{"n_layer": 13, "d_model": 64, "n_head": 2, "n_kv_head": 2, "head_dim": 32, "d_mlp": 192, "vocab_size": 1658, "activation": "geglu", "norm": "rmsnorm", "norm_place": "peri", "norm_eps": 1e-06, "positions": "rope", "rope_base": 10000.0, "rope_fraction": 1.0, "qk_norm": false, "attn_scale": 0.177, "bias": "none", "tie_embeddings": true, "parallel_block": false, "extras": ["capped logits"], "init": "normal", "init_std_qkv": 0.0625, "init_std_o": 0.0123, "init_std_up": 0.0625, "init_std_down": 0.00708, "optimizer": "ademamix", "lr": 0.0012, "beta1": 0.9, "weight_decay": 0.2, "lr_head": 0.0114, "grad_clip": 1.0, "warmup_steps": 471, "schedule": "wsd", "decay_fraction": 0.924, "decay_shape": "exp", "final_lr_fraction": 0.0, "batch_tokens": [16384, 32768, 49152], "seq_len": 128, "doc_mask": false, "train_tokens": 156800000, "steps": 4947, "dataset": "wikipedia_en"}
Each number is 128 + 32 x the weight over its row's rms, rounded and kept within 0 to 255. Layers, rows and columns count from 0. Numbers have three digits each. The size before them is the row's rms in percent of the matrix's.

# layer 5 attention query, 64x64, rms 0.121, rows 43-63, columns 0-63
087:106115149142096191119155079082154136144073129070121132102093064186132102117154104095101050182076102119153131130086130163101133098135129110130097136110107120154068090146105134130134152098168066
126:078097120160137082175132151168123170170099110122159117112100109185125102133157159143146168077167160070160139099145074174189115133125113133120123129102100168168123091090088161117203177133151149
064:152097161064210108093134159116167115155084104168116091142149137071130120070124110142115109141107144160152131129189181155104112147138124123132132096146147102115123131160089163185101087151209179
071:101118115112115146181101165088120153146049100107100093159109077101138134164145095122168137139073159175141145137172174139098146160123146123158153091166075122124179151090120115185102131125219120
186:079141060112149148129099129117155161127087105068185121143127123175128121169130120156122141094150147102150163070120108121186122093079148128102116132136102146146098136113101212102207194148162146
091:129105107140128171064122174182120129153128170121055135106125127139146159159161129173142061157128079124110109145169101133103138122153074071177122095098136092104138134185132084172080082089110152
107:111164103158130094146151119130130142148081042153163143134166073120130115123122128121160128057191156114194099151098122167186096135077122149095106128125059146186159125132114161140161175123146110
115:158114168136112176113112076133087066147143188179143146100103132118129149111173141131138113091116094129176121101178161129119142103155140181041136144116132072101136066100109121188082128083144144
090:157108126132086119071149109088174081115151128078103150088097150113165073128142064111150114125095078146133137167120187207124132137128131078105146133172141118130165121189121105044103148138138126
100:127072117147174126078139114149170117149129077101129101139160172089096127072155136099131154159113133124199087110115159098099160164111093049151121139143123160197130187133152136142062154116137170
095:104106144127182112106085137178123089103153204123081108139201143099132133110150093070126125116107114136117141094164070125182166139159135122168164176169110066148145059127089106163127117122107141
096:124137143167117131074076116150122200138096113096130182154140135177211136127171152123140099084134092124086159165190098137136117150154119205131064102131122156159108153133148138081101120127166162
088:146148151128131108133171142071131134093132117152169136143073156156132163157141124176131164161144180148124102144085159119125152108174146160134064103203130181112081126135161192058192159118149119
105:128118122106131138119155151177109165118082194115108133141090086160143125086094165108120148166168135162170130180159123216117171127149136172141085139216144111169149180153081123138115159114155109
098:140075116122126058110123165218091127126107093183118114159081137119147137186152136146143172138099160128167152099091105130119172153135133103097166111114173141117160086117132126100146116169227147
087:127130145117102119089100069153145139183095128090122121151159131112140103070128115157099130136109134080111088111100099087113193190106118118184134148141210171146157146068047150155139161147134123
097:176148135160143139083166090147115195140123177152153133108089137140118126121140101137086102101152065144113153125082151132121078090146099106116143192067140121026157097171112117125132130132063138
116:164106143146103108120188066116077129100174123148133105144149113118118129170115070117131147158128150140131083151126130132130120140146124140197201191125167151084218090143108137201102112091106135
089:145105135096121134115130152077130129124108128147090129158147155093095121080105093099164100111141167157162110176173108095133148176205134154105099116188105086111109060136130111066083105085197091
084:162110135117140118115105106087077110162156160116131119109085133140168140083162173094132093226089137146143161174096121132158140082102102090087101074141141125148155083198086152082126101128101164
103:132170140089125097157127085167119082182162100130087074148108076073160097175162124165142177109106115107153101076097077167122172088126099149133107186119134067160150163132112128136148136097160156